Part of a small language model's weights: MLP 704 SwiGLU.
Each number is 128 + 32 x the weight over its row's rms, rounded and kept within 0 to 255. Layers, rows and columns count from 0. Numbers have three digits each. The size before them is the row's rms in percent of the matrix's.

# up: layer 3 MLP up, 704x256, rms 0.0572, rows 601-635, columns 128-255
# down: layer 3 MLP down (transposed), 704x256, rms 0.0547, rows 601-635, columns 128-255
# gate: layer 3 MLP gate, 704x256, rms 0.0594, rows 602-636, columns 128-255
up601 099:134108103117200133123108104128105108145131098115096141094118079152136098193128116192084125112126105108102134187138146208160114089152104134127139121151134062116169122134113159096100120137133132110167110101102056135143116153119125105149155111120098179057148200201162121114131134127161163115152130074206136137122106086159135137127148120136160070165075157127191125047065129092114151116114
down601 099:174166125115140112070070213162142139131085127107119107137118132146072090160172170106111118169113120137090132130106126112131091110163159186167117084129135074139117155138098117121145133156120144127094104129115083139151147078103085124103088121156104123106196086207100168121167156163097111027137133100140088169167111160193133121101094119143088108115106166148168122135089135107172128105092
gate602 110:126168182132150110179093141123180112183124109093157115097120112170133111118118075088135121124108164067093119155099112137156104041135132146101169129100139094082170146064119074117146123099104186166087095175084096141160228045148174143071145105178086140116166113129128137071109119113164083110163045084113154155092110127125107106103178137156088129126105117104140123146169126096112102138113
up602 113:166157122120149159085121083103116102111143133102074096121136115070094103096123172148165139121184109056148120163091100146145157179114135060128138116137147105163134173167114121134065159184099093102092135147154141145118116127117147158110129158147081046105109142102143189154132105134162104136139167137130090116114176143167114096184150166075126159078120065153079133154126083098074136088171
down602 112:117132144053105178153121157128157126117179132138106151079102139088147110132136162122156120107160123061033140087145128119129106170163147104145123133115160152115152163128126146197066116096169075154175162152153139175151151083102102148168103083134132065158098085124110112120156196084129099085123143122107108176077036105117091077122152173121091165094071116137085102176139083094128121118165
gate603 107:164124135128128120109107052131134147133109088180148098086134087156088129121149139153136078073114155055138076131151078117125142144121143108080115103144132125137168072139101200132097114154150112175125136148087164129171138142124125131107161130177155146110171140131111101181132103151165133073129119133052141102167106161058085095144113186192078077127110085118111106187092135142162104161140
up603 109:132119145120131152125045118127128130117171122093089123191075148155117177181149113182124121080094149082106076175171141178134155106127142153179132176156127110104134110084105124093125136092147144135161176168160069152134119184167100179167053099148022162132134120074120141179157099075158135104069123141119154130155065132076154153157146106133139046115159181168205089147144171116093128158143
down603 111:119111146085116119177132123116147104156123133120088161153114138146113140155071165142162164164118133121078109167107218207154088095142156142098172177155116111114098093130158113101138113149107128118158187155114114122085105144057151202138135125104108095107134100054174154132170104135144131082070123135123113112211084109106186153137142110108153078162148180139174142159169109081114182173178
gate604 106:166115084054119142057136044136088157141152091112133115137125117179134143090068165133215168154155146107080110135175155092102131086119110121127157122122125088108149197118122117070106078176140163126084167154170100157196169102140143143108125115169097135104137141126111133157106139129153138141093085132066163139170121093105152071126070163132125054156108102155140146091086142145116139160155
up604 102:101155133094075107140157167132109146119158140115104108158121130089117149071117121073127102088108139171140140144115079107122128146141084135164095117102113193092077085142109143140104111144127076129129143116129087090121107157153142073162132144163139120124045105066072117092142182084088124138185125102198122158138110096108126107135155086104140105111123114113162133142117063162116170105102
down604 107:123166155173118154187093170105155091126101167189147125129087118102136164129189168100127137108129174168162124138110156088103114159128174106122150082107122102128148100095117071159080145097156149143130157119177176143149174119110194071087171122161103185148122136123161144118131068129099170106154141093174147175144159114122088112118087116133093118153129133123127121097154123105155137091169
gate605 104:096154130046147073130162152177155081150098121102104140168158154121102161172064155174104126126155068098134191167159120169120105105119145071123103097188141098128126023158118112148135131144152116118135157127113145089105128199111184142101089163109174178083101104174124091139094095106164132097051164112084145130078193165169133096147059119135148152071071201118137102159187176081157150139136
up605 107:078123088116131156125181144104184110135171122135055127147130147150138117146106128125072104125111115114100133157177151142081087133104107093099126135141172125151105087177085099158112131122106091161129186172144133101159098160104126136090114153125117165117144129139074127140122132112181142108117187193073163130140134142142155113132027072172094145104108139126201059165148145108156184156144
down605 110:182140155147193171131151133105182086142084136066112160155098138172182126134154146119198148112172094115132144168132116165122153152121110066135129143126103058132087110105169113097142078125100126106106146134127098141165153162081189119067171179126183196135121126123164129115149131066110132151154192117117063122173145136134155096124148154155148166117109075108150129128117146127152164115111
gate606 101:178137070092064148111148125142124172113101166132136156224156122176118175149102148132155095095154113093111166166125129153109110156069156090178132117107178126058144183136160202135171105177143125108104139083110154160142099127120078113083145129151104170074091089196136170110130135119141128101137134148140146102167143129136130091128101111111148077115134106115112121042162159146081137120137
up606 106:143095153095142126141137124082086119128187179106177156185132147146102161155110105087136127142113099151126081128189125129140116152085105103163091128095168107086129091140131139117052084180128152068139163112092117131157152128077092076114135121112091158165100115164194091168143140140149127121115109098095147113144089129155163087098101080123143083152176120075124093121126127147043159161138
down606 106:113131096114095136124103137165174155078082150187121096164139088093084188103162147087152100109164190107117119161174184070114105141085152078213097167045179103128152142123169178121157118158125181095126122098061129124145142156131040136076120107204080162114116181123127095137149154108076143194136173123143122092106093126097092113106121112151128092119137103092151142057116119110094167132107
gate607 101:161119092190109142097206106160107149139052087141091131156144164190107146116125106152130098136117112162163139102084105128121039182117134128113113098133106121117128227144110204098164121082120119119112135051162161113084095187129130137104160134126120136175093138149144085143156081138121130114107119152113102127126171068128168117139106151157135136094124137135207129096152129144082092138160
up607 108:044139139113102147161150139103150138102124190123106178192113164092107121133118160141161065106131144105156135101107135102143128150107120172126157109153156107133167117137119112107087098135088081109120164150128175156082116094188181128133134151136096158159104089139132129155155148106178094148147096096098119153168081115096103097151151126098122115185079113141105131136144199083147077076138
down607 106:085165162097106167105087123097087148130113163116087134161111097060141200089097098161103156162117144085165143188127107116113136130045109153126135105085113145127140127110120059094149140117099134141150112170080121143126122139169114108150136100211143109089190104141112115110146140096098118050145095152154108132152132102139150136151089104105110121102154112108126145121151163113163061076098
gate608 116:096161092125104140100153156141122165110142154114130138124092185128115126084108155087148156115120122120141160103116123146137102153091161148152111132154128163135078156101099109100155116068140038122123180113118201098144080168139116144099141152196138104109097120137103120152098134120125104123122202185121125108127138165169127116117080084101093110076169139163139075062176142138103140139166
up608 118:133158090138136120097174086109073122145033139093148121154081144158081161167126102122167093146073137134138151141164118112097172119167107111140143196117177108135139169149107144113115119087115138144127114121127135200127136137151151127122097082104107115153137146176101123126139120172117116130116197080095156099095099168124085127123118070096113151143131110148104120145145108155161152121052
down608 116:083100081112049107149069192173159174108150121160156134108130133139171132049096122109120175201150162163157082152121105123131135154146127148141162136099139155147073084116152154098117134111098081112148126090124148080113069108107109140084168147170121115125121162097151130123127097105171123124119191166129073160153171148144132129104099185146137107094112093119141078024127132079081136117140
gate609 104:101109164124086092099062115054164150108099129132082127097089164086073087137067161080108195099143162169087136156140155163159156110141196152112183122158122126128114101118100106144190131132092164134128131160086141122152144147104120118149111156073087116139140104064206110036104124167095133147154114143153141152119123122143142112152137108120133137240123160184152090126154118141197146121117
up609 107:108090141114092112084087110091133189159100151141114145021120151133101102143063121127111096131146117112105136120148171119132158117128189079142181081126109193131153183116112135172119142157109164140113083120123125152197168115137103163113157110077101097112116130072178055080105061171097100129132143181147126128123088034166152091148112108158118145229095140121133090154116147102166159081132
down609 105:110087148146150162102142140167134160125148159128082113187153132141110160067181131115121157129181141120132101147172087118127093110172200170144129079148195031147058141135120150125107130103102083138123130159135135102102132125163155135192094155169130113145193108128146183117113150127145187158146103105098195129100153163094080171078086105144069088114098154170088112107108205167133144127172
gate610 103:147125126179156181121095152082146122155135135168130091048102129081155135129079156089104152164089148081109209109133152129119145116121110114129101101107095117153129182083077160150123118088078125147116126095113154171117125136172162124181153151109094114146123155110047224106123150149165138115149116084136163108101069136117125137125086109143089107129149109117138105196151131168138107123116
up610 109:136091137144135112162128107187122107123149136097137173188173117188142127100166130187176137153130148123109084130157087188163104095126168145092139138121114123121145051130128102050130115154169141124079127186082114138150136157137107148083109120173072158115134125107205071173142136120121099137182122134151107136157118121078135152134137142105153091112144118114085119160087160152071097119176
down610 101:172130121148104133117195052148123178132090165110124157094109128139130077163152188138114161179094104134124134078078169096119141139128137183109138152137071075136167122106166095124140118151108175193122132132113116144148136181147085129161165077142160140037156114095125155184187164169148130003146084140180114119124119141141144125129104159145140068155130134150093153158119085146111184117131
gate611 111:175160134109138151150110102143124138148180149168099188099166117165147138134147123169164107143080095138145159120142080058083162171141169164137131148140085112132183159126104133083116124119128106136189163153116133136130093118160151165086102108184144120116121137111092118105105137116196163134147084107119140116149085047134093187105138155141168086149106110135122126070158142149110076110134
up611 113:106157130123098190139120098135110171129143116125101141129179144129179171081157118151088154084120094114063106154164080171070111101129134168128122146104129086090124209095110117094125082146126120172123092195129105151127154131127101129089047092121114106143120116155093161146068101138148145086149114095140167102182092106154116136130088138122168098172149153131114109114162064090114101123150
down611 109:137142122151113142125090086117156110134150158160054095126129074151129091164145090122144062117147105164141175123141129133135151161154067092112091168178182060143163137141097136100157168087080124119158120090129142114163161119104195140102153175133101106154123128140185098100168140153163168211123140108140199122159145137166196141166148078128114129133109148140128107116137173128124163112109
gate612 082:153121105129112112118092163111115135143136166155148121091164125128114172150119158156143114133120124119137118090093109142139110079128166154105119131122090151114146136154112154159107160114122091137135155105187121128115103142131140088160176109124034179158086108131168181137110116030128062087110165059125146178175078188084023136099100088150094175190148137136064072122116140128087074097116
up612 079:135188082117081078093129164062123117071151122148107112079086149131112148098088095141100102074114152124174101122102138151156125067106156112142156184097142167087119138159106081125127156185122158095106146060137098096094138108085187099102163096129081208146077113173098106139119087084139144119120145103108164158130149145131069118136096075138130206196132128112176147070171149158105108071133
down612 083:080158072100094117178081192119137099062131158151174142132078120085150122125133109163076127131098128114157106114108108189161121089109170063148144210112115195167116130158111110128076157120103115078164132087142122167086049091079125119125138148080131120145118126173103036111100122097118089236137127134103149174128136147167097099077128096131099135163100106171099113040161176116107151117156
gate613 098:056190123039100133108174128161185120112111156145154153125140088161152084106105130145117126081151146127127147113159167133156151157157140116122129110146118159151165050108076060144107119133162151085155137163101127085099148109103137130074096122145172123090146081127111082075108167154110136120097135117172096092160099126162074116177076127126113194107132145123173087112059123116157110126190
up613 099:075212119157139121080162120174130138094129130093068088175092146115110158078096159112096145120156092118132161122148153147137150222118124078110074159122132150198134058140099145178147113149148124102159158144126135101082147165157124138130108112139130145103125087113116093119139130114108136117137098110154170118113099152152117136161070141059106147114138149094171080154066156160163141149095
down613 099:115149174162132118088072137102052139121126081126142120117180107149099150180107164139143108128133130146131130165100191096101137105127114151137113111166159169111091217128171110137113148113143138171154131034121107094112198159112111138117121103176134181107070127110157110129108134073126105232102108143074171136143134105118145070082172149083110122120106149125074133170147138113108176077124
gate614 095:162072145129167149088128155128089112170110089090101156132147121110088192168178128140124125144125185087148130086117112180120098158163173096122158084157116149130124142141127138087168163038130124145096059121129140101160091125137134148129134124150116100169141172079085188141163129091133119124155116155111176093130096109140188151160186184085139114127125107179029109152094122096132142127212
up614 095:136137115050132131100063100082135103150150148143151143111120094119125162131170099119130149088140124103104125125147148115140106107125149164127164146145117151091153175160112120042058128080123124095153089112144114120131149123092105158170058143101137205144094159113127087140113189176117113119239109090091208129147091090095147160156169129131147144128146086113136150118122111107032158112185
down614 095:091078122115085133095124143094081102124117110105167150166136100151119114160161128131171114086115171101121073100139094168090149190120176116177164155122111163136146131100103144078114106100133129118145083098075149137128107114132159116163089131112134103128076168079103082156124155088110119233165101112072201112138136108119158116158153105058125126118089135201091103135143123122105130064167
gate615 098:140163140111098139113074105134140114161126111152117160053145126130161126127175152189123086174126146142119141135160116114050146142101143097106087155130183106124128153106143086107111115135100087122167118223135099112158135146103191162177144123139171112131154129048150145170137126158140141132194106086104152096115116078098169171140163100146154128158164131103106144244157143135052105151111
up615 103:091095172178099100111120163123149106094111090067090064084156118073066118115133099125097061104162125164116187156175146087182120131165157112138095121126140139098160136162145137179105122037151128121192126111156126163116149141099127124147090135118154129117098148173159060128175142121087152120111126090203064060173116148115102131135142165134116149116114166139175125140060078115068192162092
down615 105:108112153113136137178083116084179149100097126089156127058134142086142102074099132137140139103104201164130077121151133206146121147141118135134180167116103169041128113120165127064106138138161135131142084145128131151131116140161126141070171152128146110100137138136145139158127075121137121114131115172035149104074140131125111043150120096133147146116126192112104109112136177104073091100174
gate616 099:128137149159115151111138100047171121150149104164108125068138120095145117094120146121049081137106187096177157124098124102161100130111133151131162067152089139190162105124111083161213215109123110196150109131140143111122155196130146073160139161082094169128137142155096109041153149123127073121054137127164071173123134119144133138165158140126111152159188123129050127099150105153156163103108
up616 096:116125139128173120152098122165090137144095111098145093167099111191107110142131131139193193089139095119130082147127167191113164123106110101086124179061158121100112143149151189130096077100111174094146102131126138123164146028136064172084124099171112088167135111129112166167120097155131148113189127070107146109111157123141159118099114119164143095117072153104123142148065161116186044160057
down616 091:145122131130142143126115110123131134153098097123129120077159094156117096160160130124076145103131058091193141100097122125127170164140101176126101108154148166128149102119137130138148155128117107147120118150126138103107140148184087072129104174096057144140129111095115099113091152160159128000116132157127102165151119116165144112156102127143118117135168087182113123171115119146127136123123
gate617 103:117136084117179155090101151109042110174127124102091096105165104169230100182137112075091117153164169099177130118145110183121210157136140140143139130107140073113108132149137104127087145091077087149113119153107148132175138112124154110140184140137061108128130091122122171116174170144105151144180138145115100106147095159169164200073115094174143145130167097129115120137137132168153130110092
up617 106:111110076084180113098096136158162127082122151117186139122143146103117123178107133127114130203163130161143114148185161122159156164132110157180132076129101176134113106139129135180142143156147147205150188134103160142151089149111115143111142142156090141172140093098181119130111125132119129158105177176168104142130138058143072127111122150134094133103063152076136086152111121170130180077180
down617 105:111123065174131152111120158051128177094101152076172105122089150130108125115112153167202096168128146159100109132169132114170121139128100131049203148147069153147138177155111092170135150128132166126134118122107146184105144167123030154129031055088119123090122103132169143172110137107155090096093156113128117141075166121163061081136154139087083187134098192066146154150132167118120139119138
gate618 117:160098142083122150102140162116180153171176121107101072098132137121122147132170141126150088145120134136064133136182052126089132099172090144107109113153150107155132137136153142124139122116164151186090139130113185117182121208127146209108086112210108111148159114112061128073101175105088158126137125150144158136189066098114125144150143131138177142163157169156126117100121110123125179095132
up618 110:115128090157130108136130147176072133115107122094159129164091163153116114145124133098040145084164115114174141088117143144102131155105175140112090156100093122109112123097137113187108143124148122056104102130142182134111139148141093075096131134118148132147112122184132134128115125160134092113075155144169131069139150145084113089129010131101177191115113189118127128170148134140102137132147
down618 114:158148106068112098134141109158105143092119209129144121114073114087131100129162104115144138167131147121097159145159151132172157137091148092106116163086099164172081040101088090131123142104143123136160112141100081048162142108102122185157176135133110120112104174110209184121154096135173130095171163165137121149137144148156085107159184158181056169090165134132136057099106112178102142086117
gate619 095:123107148155095109116158084122100147168148081165092138083119092114129076153101123129111171112107135104113093110056118134227133123095149153149098143118070137084146159167078139151172134157123105084053121134124195131139158131107141128074208120130038119114119122143143086107109144120154153133118171115147083208155100147085066033122129115146153170068115094106135103183057123134124146108081
up619 097:119149112079118152126118172196172143111131126080211175140161134110133108103151078150163131164196143108107129142186139084110101091128147128085151126068077113123149182156126042137154098088114139147076120154098128114133137134112144165134185130173172113102068117113098104110073121161165115157129062116137107122107162080089089161146152079151098105072101120119114130154109117129092059159138
down619 095:144072127085136116074099121134195143137102142128131172091082131091072125096167065138129119130140157137102118120177186091118116099112160100102149085041112198118076157113148165112112108114126151128064074153128097170093112157097115174138148123157127075116131145085105133142096110116146158255148126125130091132077105148123077182173153120168144115055127101086116124084137078141107104191104
gate620 094:153176160078111210126152128100090131115169123130144073129118114123111123134113118133161094097124153093178101175124122095123139091122096135098107128130105131093115097154153090132097116128153125121189100172155089095153114114170122156135186127060104146119166195138158212128180138126191197162119099102118160127122125083106135135171161170154101078180202073121099139103177135097113137135152
up620 095:148130117113115171153185121134183128158096112176154130108093073081116098125120079091149112132101160165182052154124133121100228121158148132145161164160092151077177145163153097084142070111069113134151104158096120139172134151151107174223130109138188123147112144097124126124172110109106116141144148093119136164183135123133086142118155178161077132131015137078113140162094074089173159195138
down620 094:151145103077142121063111157151087131147073098128138088115192159086077081143068167136139150123102146153135170104143181174119108134112100149083101175097103097139074105134174073107107112116176098148082163129198145081146071155095106100057110222080111144105143190135108141120149090207143189102106116161102119088107138141105183152191121143152147096141152115143149129111146159105110073100063
gate621 118:095140118175133108102044133155178140160116094157111139068129070081105140187124127124100124116118123111148106136149088116191157129151149101159171172224084152113132193133115112198174113107108153130115122131143123161115152143156122130169185132113138119130184193089090138078115166134135184103109118124191146158096098130149094134127124123113069137183117122122065096178124110120138136144064
up621 118:075115169114158090091088121201118158142089066118102145093142092106131186162079105118097136126142128121164136133139113097149149126107090142163201171192079177124104157137116142158143138105132126122131135126133159137128169155149150111156201178133130140111129155106122155076141220131163101123144117102112140125107070149143071156103155127120067151155092099126102120157117090109165147098112
down621 099:150122148110161126100077140130081130106111126173095193146138109119149186124150096065150062088112156148120144139155148138128053102072155067109094131086148108112164169118168157124144096095137159117144123141117095095127145162205141084156138152124112122111111109145148139108155140114094152255110160160069153174129114124109161119127123107145170124123132128095151088162143109151110140078124
gate622 095:075098143119122132128126143075177093129107143134108162199161148137121153230122081085152117101121159105054144153118136179104107134086122120144132117100155063063109127102116077146096140132155165119160107187139099096177147130082172105129094158148114159134134149130129113172096150145183169137101114165139081177161114145137163088104109098170159103123188149118158130070100081080101143086176
up622 090:180173118070151106135138129176121111074114184109168157081131142050118133124126146140114163154173155112145096094174173099134123122145113166143137166215103142163129162178165182152141122158104106091144125092161087134063117145203101120140127118122107143127106103127095165119202159124059056141167125094086102127107145156172133134128123063105103175112109130102203140215148144140136171126109
down622 099:153184108148090121114098138139144140095158112152156092118133187124122105067085118172136185074162136141134115162138130038155157168144187088107104166161125145152151093119157156112116172177146138133092108099098102111066131110115040123122157117196118155086117103143129159131139081092170131032201110064147199100098133106179117123158118119099103077165117089136090125118137130103131156204150
gate623 093:159111118115130087076081146087090163135200101153139147064144135123077113129116165121091157124169126154119126139158172071134127103092158156117127161083138102135160170122091102147117149141162144079060112103106070111174143101161140124125199143122091155124169084084119113098090146063136095135147139097142176149057112163077097088113159137113120164119142078173083124093099150158097174144143
up623 093:116138087128204166120142102114119122083157083154130131089189165132152141136118088135169115092119082085140159162143122192120160167113106100098133125180074082107129156101118074086164118147102104105138124110139169152120128154162141124142086126120111128136088052117115129127118144154172173136090149173086161089149152107161168121170073040107145100112129133089204122072169107101089134106173
down623 096:141091112114131140131173173089111199178072107082139062130157080157133124121138114157179097138170150127129147112129101188181123166113125172117124131153110175135093145115206183162178182151094089130076141139175156103115131166110060182142141125140111155115104107117135137146133117165102138109130145190105173158049080111177106099073121113168131105087127173127127120171107112176173099133067
gate624 107:205134193099138198078169119138107168178098151174162064084142025138142166117120132140126152104119120104150176151111133145088092111121091145090141086100111102144159103129126137174139139191081089097118135120160108189131108160177148126170130129166175159146074179106115194092124120153117104107149181171070088136104128148109114096152156110137109165104100148103140163103106079113130111131175
up624 098:144152201109117196120149125084104177132130145191169073110098097132161143120088176142147161121132098114193162146121097153087107090136096146106119122074084107140140102134172102163151147206114095062162140115142134182117106189190112134191110112155143140146099155092112170113148065144113089136135163169068070132067101149129148113177177114115143164122134143094103193085129111114161113136192
down624 101:088166162118108111120154128120145130094164141170145137142092155095146094106111169105110123176126069138186170103135113143109077125074155085153051145121068139129149074104183137129132100163122124114123168117142160096106096185166138121118099127126089131089126122143091105111188119147115113236182139190153102156041110139136154125173125134101132146105124123131089130162174105111168148114165
gate625 117:147155096107147092041123131106090148139087204104136161140177091170119164092146142148173122155187116081088188112062222143164139223123154117133094086132101157095128153129113140117141113106186149175130158099194160151100105074189147138090098151134136117109167097117137147146114104137139151139151100159165094108130131123082101153132093139090177117057136120160130207104142124127134123097150
up625 108:154126100081126090108137177144106109122152174158093179101161132081139107126105191131097127154158123108173139084114162077132147122161157129171193122084122167137114085182103109103145125120163120087194152082160144139078105111161151109146118147131197133125155107109113061106157092141064126142149189151207084121097188108098077122111081127125158178081108184104128149120114076170153187156157
down625 112:126152155185145203173120097139087188105121119182165130100131194128145131136119096093099195105061102185173117164122098132108071139099066141074192108155139126065081125197119105124152119137139093066133144135087147124152100169100114150074139146085120185122143146152153107112103104095152146165141144065107095138123116111137151139179137135122112111134110065155198119071126141157114117156118
gate626 110:177144150137068130090102168121183174090069137099138085147124144100174108110115070140145153133141124152146129130138130137185119110097089168078100079119101098105082125155106147126143166158080132110116166073120095077080134126072125157167125116081146137063158097148132119119160164100157063130157154187176139181088150127174113106092179177098111105106073141142108117116086128080127155159178
up626 115:175148137106066155125113193145149155130085150078131105168150133124143134096107120185120165141111145160163162124127095130104116142078101185129118081114118117071081166087056140106161192133063089161100142057070141139098148167119139169143110114104139132112117140128131137129145136160187146121165146153106133111128145157149094109090184135101103086139121157105061120169140152082169122196143
down626 106:078110137094163122168166092143112099139196121132149156111100137126109134124125155126113111139151126124142086142136123132100194122166114086114149163134096161147143111164158094161117064162190118106134120157161121110097096134097166083080109127175148109164105149108144123139085095118119111255120112114125112117161166097102147112167079140134102181127155119121154154106132165164116100086115
gate627 111:127122043090149169148176117171115118133047137108111123109179184170126171083163141149146132119094118110123190111134121145124124179097121128127178105096143151127116143152113164080111104154189123098082139136131058093125113201120125159092103176108154173121179074176164147092085126162079144122055142160096135066097123124117126126143105103161106189118098152155175175126135155097158128178146
up627 105:096122141143159114085126158123094168061149130112150116153068136100141158163112108122089068163187095127152101150111083128118127143123153128120122152144096078148057140131188152133082119107175143123142082105170222151083118092091114096158170129171127089086120108116092046125198123144152076148141124155159162106121094126189081186095150160095156147152154136140121074178089113173089110106105
down627 100:106159140173169093128102135135134144133098086163129078123125106139161094081096181140089178096127141122152024134099073142151104139138127126136155121164135108157181166143105093089113181143148098133177169180130136095082049114137129114150134135136068096118107153085136175129113215147147127000139119100159123151151137132136115124162101175063160204140161145121096133109124143162069101113124
gate628 103:117105107183154135140099133040105140153105146148161133077116104149132099197136085074067058081110128125116081104149143113121075117143123116164097122152162095140127147185096118123078183092115127083085092142077145137144188114173101188159148112119109142148093115126107135147066111142105123148192092060122130150151140177116150139105142140143097161148147130129105134179180125099129170157087
up628 103:171144086128130108148125063096109162129134169131110143120109129118121123203100149094146085105089134114173130113106032096152139098154158132148136098137123154118105134202120123128128146145149093096130152117107049126128136174167069177129143141168119121100134056107122168163105190079128086169204146090143132098112106080056146141113187163139140113105152139102085184145103095142143178078111
down628 099:130085081118116062196080114110147131131121165146118146095145127118145109176113154136166170066118150140133089096155102142163110120079165148125089135115103118063119178170113093137142171138174131120113157114059116123075119148143127146194136167107161093078155048163140178169084191115141082224164125126115123105135072108093124104104157160152112094062132138117087155123143127132110126113116
gate629 113:104094196147152110156120087049111114160097107084124134092138101163125156103046088123133116131142159134119106168144171120167107100172117153144131182117142125120184176062138115118097142127088132139127106170143153137188181105119109097115138090140105104181091164158166146137143070157156127087169068133133037159086112089089190161133117110142103139119132151132131121116171120079142106106143
up629 116:066157139133181149084101128124147180110119101138144106153122119119083150030125129131120149169129083144138135134132145096148121137130082163157144074163174100127125133150133155117092195069209151180193133119111123070114213152124135162151091148137191186160156123152168093116173085108123085126109124131097078165136112081121152159156149178119130133050106193078136178169109093084139150146137
down629 115:079158142115118118075148098086110164154049130039142193102107149197126114079057127154108139121128127120136114129119143104182117120114110124130160184155101161128168151107116127093099153145152150127150178160097097132148143073139087115149097098222147100096102167124165096136185116130134096091168103136139065234117163088124124147139145078127118080078064215115158175132171108087156195127120
gate630 098:151139087131120158194071122139133176105134145144147143116104140174129121178167182166156155129150115145079099149153128172157124097191111089118145079134160075106110136121114134051126147108117193163138110129128074168148176137134123117120165115115131154172212113189165120089126083161119106141113175086120145142181156104137106185139172111145097148168149122136186167119123132119129095060085
up630 091:107122171068125108116170166088033156072150146139095106085093137153143189154104136093074130129148113167115089168112114095124099149081181155113121111052109135124110140118105136171099127143111132117152085129123137179102198097094151163129142171070123098164092100062105130195120132140102142123208168167107126084081126179130157130148105142125207160124145091088122116139164107123147156105144
down630 089:109109100157122142161103146126111122091129138125108120162099113148133154165210111153176159119114134081120093154101093183112177124203094126096147139110196107105130129138155132080116109113140165139079069152137060166133113140119119111157137073114124146141151114118137183152097081142062192008105136138107138108175152125150082112111159124148138091119140112153175092098101103120169173142107
gate631 076:120162153130111136111126084161141108112096127097120096166099129146112121109104133105109115080115114102106116074028117128053070159140117156154144137135130154155125098134173151137137137156122149179075154136135117124119154114182089071171089144132092140095102150128096167134133157159114104094061112136177104100124116138157081125153104100114083179117083166125072112154151104109153116130143
up631 084:140130143103143108113059167161110128150129145111109122173163110101136117207190119099121132166139172144197144185130115148131169197117155123131106107165130142142158149110116103115167172143168120093166102177103105079102157169175171136133161127112097084136148169094194126103129178099177139104124134172125175139103089146067208208129130145091210139085175113139102132149150144137146137145122
down631 083:165108171102152180131121117126103095138131096098063111145189117084108093093103135111123107200147150101114121095092124118102101137164099152112088140105121081148143080162203074120122094120143073102123146086153115132142113128116112123129079159145119182197186111122159131121105111130126156116080105122151157157146149167160074140194129113186138085167119134118087109090186151073158148137170
gate632 075:130134159107117143136138144148100155120193172105114126139100151124140122076187145085117139171180141106102103126173153082104096148098112096094129158056084137105130150109083135161097136124118090095156162129124094137111155175137085154122100144121109175197101120142164091106086170143155073115118115127091222127165120148155077139072077130101158115174118145096145165133159127159049108150198
up632 077:140179132124137147076144091098138137105059121093147114024092142133132176159111153134112101165104093157155175079140176107131173179134144147109160094060067144141096131104141132104141145156119175076100106096182124160135122150142093142148154130122122131153122109127200078104144108106091106188143134104107091114111144124153073156141127094135166214068121145087208128172092104136144170111058
down632 079:152111153156145022146070139075139128151112129100089136105135088149143106156183148189115079089107104168161145083199164148134153103134095172125130092134126137160102109148124142166160097097112152135076086140151152108110102124093135126191177140096102094077170105124111076169114111069096173098092130103138131114129145075175094124140149081182158164064109079080180121154131130143121072126069
gate633 110:110121209122141173091146106143173119140135077172087144159141195155054137083127092128125132179078115109099125104117171185155148156115145107148089114118252154134116135146134159153132144124125119126117106145125134128143124124172111123095124150190124162146122072163142094156111144165098096131161130127112131151174145103163214164107152046134226112098148141167144161168163124107107107103181
up633 119:071101180173116112129132150106161122131158119183100099087173141103128054150092152140098133142147121163127098163152173140097067128120119109126150096121153167117093144100137133170151150107099155149122153135153128133146135113115134076172131153132117118173105078093070125174083143154101067140109127146148143115117176126151152132152144024088153152154145177157127153106137142114180095116143
down633 118:132088155127158144076085137096085120124122100141160133167154130175039200162082121186119143130083138188061125129124145134159082101082122084153078127122195060104160144154096143167090140132133110179152106108101052083088169127142099123103117127161167173128119120155165123141113150099182192149073084049077178153169126139168205135074088118148105174133120115128151128181160138118110163057105
gate634 093:119090173173149114119069112190143091145122130138098102157143004080159135112100098158122102105122196133084110171156047070121181126128082118102119151123145125175151117145108156149138161109118116136169098110144086212095102123144125116169119170069139105103091117084107194090148174108150176084119137170126103164125098106114115182115104041123128156106153070129133135154139044105170116142140
up634 094:178129093096100108141170123090123126145133138143111153087154169195102086165144148123133155125121089149173131087084204191110068126112147132073158122139126151108125115083097126080080097130122140115088194144139118093182130125105135139115167111185095132154125140095152076135078108095110111140106100075103156080153149100101163119151127169147124123198116174103188117129159153122078145160148
down634 092:146152164154115100146180112144168093118125136163119104124203119110134098146185092143078163120120137084095149146099135128113132140108117167110132155147167155203134153121074050105070101112126126123096137162155140168140137138099114089141172157179124151163047124061110096166117098154136120000118116090150139102167144128148145126182133138200134124193136112103158148080138088055124138183161
gate635 090:150168146123141150110132123141102164052120113113157084185136191181132134119123084120142099135142133099177106131141122110156130085079142134083118129112110123111099158047170192048125088128126162121104119094143111129121147155141164117179107169127182142088121150183112124137214183093097098109122104140154134106141095147117111153041140174114098133093090110139122231133136165103157087155173
up635 103:088103096133113094143133076147161119141114115151149159116093130062118062097138156142129205113116090104136106129168046143125193153225127123148135139105114154184142163132159057137137170154113098118161129146161159145110107110138074087132156066173128042096132126164146086126132122115084121181137175097151112073073146070156054107181179108052106128162115127160118098132165123184070157111085
down635 100:162144145125074124135122179147079126168172125118122118145157093129116186176136110124133078134082146100146180150088128126140072095072120123184125142137198103104175070166115111110127137104147094113132108131058116094158116134147141143100126131086111156143121128118128150116103149167186142014157151157084151126133098139131190142126132102136175144156136188125088096155096102104142124107166
gate636 093:111116206171139131116132115141114159136132141167129066142140105173132122158150122140199136137149159127167121150080117158179156094135082081135117105108122060177119090139094085130122156087065150062169114132070124124128190145158154135143130178156156071144067141112140119121111094181136128091158092151105097218139112144118200138133109138161086090131157167153119107180146148167152078106141